python train.py --num_key_value_heads=3 --hidden_act="quick_gelu" --norm_place="pre" --rope_theta=10000.0 --init_std_o=0.0 --final_lr_fraction=0.02 --doc_mask=true
Each number is 50 + 10 x the weight over its row's rms, rounded and kept within 0 to 99. Layers, rows and columns count from 0. The size before them is the row's rms in percent of the matrix's.

# layer 5 attention query, 384x384, rms 0.0862, rows 4,36,67-68,99-100, columns 192-383
100:59 49 53 56 50 44 47 61 56 52 45 38 51 56 49 49 59 59 43 60 56 43 59 49 50 63 56 41 54 57 45 45 48 60 44 54 60 61 79 43 56 23 63 58 48 59 48 59 45 55 49 64 61 64 27 53 55 46 56 59 57 43 73 76 45 41 55 48 48 48 54 54 44 57 46 50 48 44 60 56 35 55 61 45 58 44 54 65 29 58 65 68 49 59 42 50 62 55 61 31 55 61 61 50 46 41 34 40 51 58 55 54 37 50 61 48 48 61 47 65 55 34 52 61 63 59 54 56 43 39 52 33 54 44 34 61 54 65 49 52 34 44 48 56 58 50 54 52 48 38 58 42 45 62 38 56 51 51 53 52 60 36 46 58 60 55 61 55 61 50 59 42 49 28 61 56 46 45 66 68 57 48 59 52 54 53 59 57 57 63 62 40
081:55 58 52 67 53 70 63 46 50 44 52 58 43 52 47 33 56 69 39 47 45 56 42 46 45 55 52 64 71 41 56 47 59 54 47 50 61 34 67 65 57 49 41 46 47 67 44 48 59 35 47 59 33 60 44 44 59 51 61 40 52 54 57 56 46 50 50 59 47 43 29 53 46 41 49 36 51 48 51 51 63 58 66 41 35 37 39 46 62 64 33 68 45 50 50 37 65 56 58 60 56 22 57 50 55 50 32 49 37 77 54 64 63 55 52 40 51 49 44 52 38 48 54 57 37 45 60 60 49 37 60 48 52 62 52 63 32 44 37 71 21 59 52 55 51 38 50 33 48 46 71 48 53 49 47 43 45 62 45 53 53 58 60 52 49 46 64 45 42 47 29 59 58 35 61 53 42 44 52 60 60 56 64 68 54 53 30 53 41 70 45 38
103:47 42 44 64 40 61 34 61 38 51 64 54 51 72 64 64 75 46 43 45 56 47 57 37 49 42 28 50 66 43 61 45 40 34 49 78 54 52 66 49 47 29 48 35 54 59 35 52 51 43 39 62 40 60 56 36 54 50 54 52 55 57 59 42 39 60 63 59 49 49 42 31 60 49 43 47 42 50 50 47 44 42 62 75 47 48 45 34 53 68 60 51 42 41 43 31 54 14 46 45 56 58 60 62 53 28 21 60 47 38 38 58 45 37 39 40 54 53 53 48 60 42 21 67 67 44 52 59 44 50 52 35 45 48 55 51 43 62 45 28 43 65 45 25 50 53 46 40 50 53 47 61 61 39 41 48 68 59 33 34 46 48 60 63 53 47 58 59 55 44 45 55 60 27 39 45 44 52 52 40 43 50 37 57 58 75 54 34 62 54 44 56
105:47 40 42 65 67 30 51 60 42 56 45 46 37 70 69 36 51 51 49 42 58 56 51 67 53 61 61 61 61 64 51 55 51 48 43 55 53 69 38 37 46 67 40 44 50 49 42 56 74 52 50 48 52 55 56 44 50 49 40 29 48 35 65 55 48 54 67 41 49 38 63 49 40 37 66 61 59 50 65 55 51 58 46 52 47 56 45 61 40 48 50 60 57 63 49 73 66 53 45 40 68 64 53 35 54 27 44 50 39 77 55 73 43 48 47 60 34 63 54 42 49 58 36 48 54 42 40 67 64 39 63 46 51 43 41 44 60 52 43 47 42 49 50 52 56 62 57 55 60 49 47 55 61 57 44 48 71 45 49 69 54 57 44 72 55 37 68 35 57 43 49 55 41 67 55 67 56 60 33 33 53 47 65 38 46 58 60 52 46 50 62 65
097:54 50 53 54 48 56 51 47 52 70 51 61 51 52 27 41 44 25 53 53 55 40 48 62 51 28 39 61 51 40 50 33 39 54 61 36 44 54 68 44 56 55 55 43 55 56 54 48 67 37 47 45 66 59 51 39 60 42 57 38 52 56 47 56 44 37 61 48 45 69 46 43 56 63 45 42 40 57 51 55 64 43 40 63 52 51 51 27 58 46 46 70 52 67 52 55 57 54 61 54 59 65 43 56 37 52 49 54 51 54 37 45 68 49 31 45 45 49 61 63 55 62 55 45 47 59 36 45 50 36 47 53 52 42 55 64 50 54 45 50 34 62 36 42 68 38 56 47 52 50 63 53 46 46 49 48 74 72 41 45 39 60 60 74 61 37 55 68 38 33 51 45 38 39 50 62 48 44 61 43 41 55 41 63 58 48 58 48 56 37 48 50
088:41 41 63 67 58 49 43 50 52 34 52 45 53 54 40 46 55 55 51 56 50 67 74 45 49 61 50 26 38 56 21 27 70 45 54 60 45 47 52 48 50 28 23 45 47 54 58 49 41 61 25 48 54 47 44 44 54 41 38 60 52 57 37 72 47 59 30 41 52 34 44 56 45 46 26 49 38 54 44 46 61 78 40 54 44 41 50 57 40 56 44 52 48 42 47 37 42 42 53 36 37 52 53 51 50 45 59 50 33 58 35 62 58 61 57 44 53 56 60 25 44 38 26 52 52 37 37 52 37 43 66 38 40 27 38 46 55 61 48 67 45 56 48 68 45 44 51 81 50 57 65 55 39 62 49 42 49 61 42 59 65 54 47 46 52 49 38 58 60 67 62 45 55 41 54 43 50 52 58 53 64 60 57 61 47 47 40 58 28 56 38 31
# layer 5 attention key, 96x384, rms 0.0851, rows 3-4, columns 192-383
091:61 48 55 55 57 54 62 55 60 56 49 45 55 46 69 74 44 46 34 49 45 46 62 52 53 58 49 58 33 44 43 36 72 55 45 51 55 52 35 49 20 57 56 47 54 44 47 51 68 44 55 58 35 68 22 41 37 61 74 39 39 55 62 52 57 49 38 64 44 57 33 45 46 53 63 58 59 43 55 52 58 47 55 36 80 51 46 73 33 49 44 46 29 58 54 52 48 44 47 43 39 61 41 41 41 64 42 48 73 53 55 33 57 54 47 44 40 54 60 46 56 58 35 50 47 49 43 42 51 60 60 63 60 52 47 61 50 55 35 45 38 53 50 40 58 62 51 74 45 48 48 49 65 58 36 46 56 40 32 31 66 60 51 60 52 56 43 63 45 42 39 60 39 64 52 55 55 56 40 40 55 60 57 42 38 39 52 53 31 48 54 47
096:50 53 59 71 61 31 74 54 38 57 63 50 54 46 30 48 45 56 55 53 44 55 41 54 38 44 59 49 32 48 56 59 54 55 44 47 41 46 57 54 63 65 52 43 62 53 43 55 46 53 47 50 41 60 38 36 45 50 41 58 73 40 49 46 41 54 44 63 48 54 56 33 38 59 64 52 40 55 47 57 41 62 48 57 41 55 54 36 67 50 48 55 59 48 54 59 34 44 74 61 41 37 51 54 45 34 62 52 50 42 30 41 52 39 55 41 46 51 43 54 49 49 45 52 59 60 73 55 52 40 47 28 62 48 47 66 39 33 55 56 40 51 33 47 45 37 52 33 52 48 38 61 45 49 58 29 44 67 40 34 54 42 40 58 59 37 42 46 24 47 43 60 60 52 50 49 34 55 59 48 48 47 51 42 47 56 72 57 36 46 75 46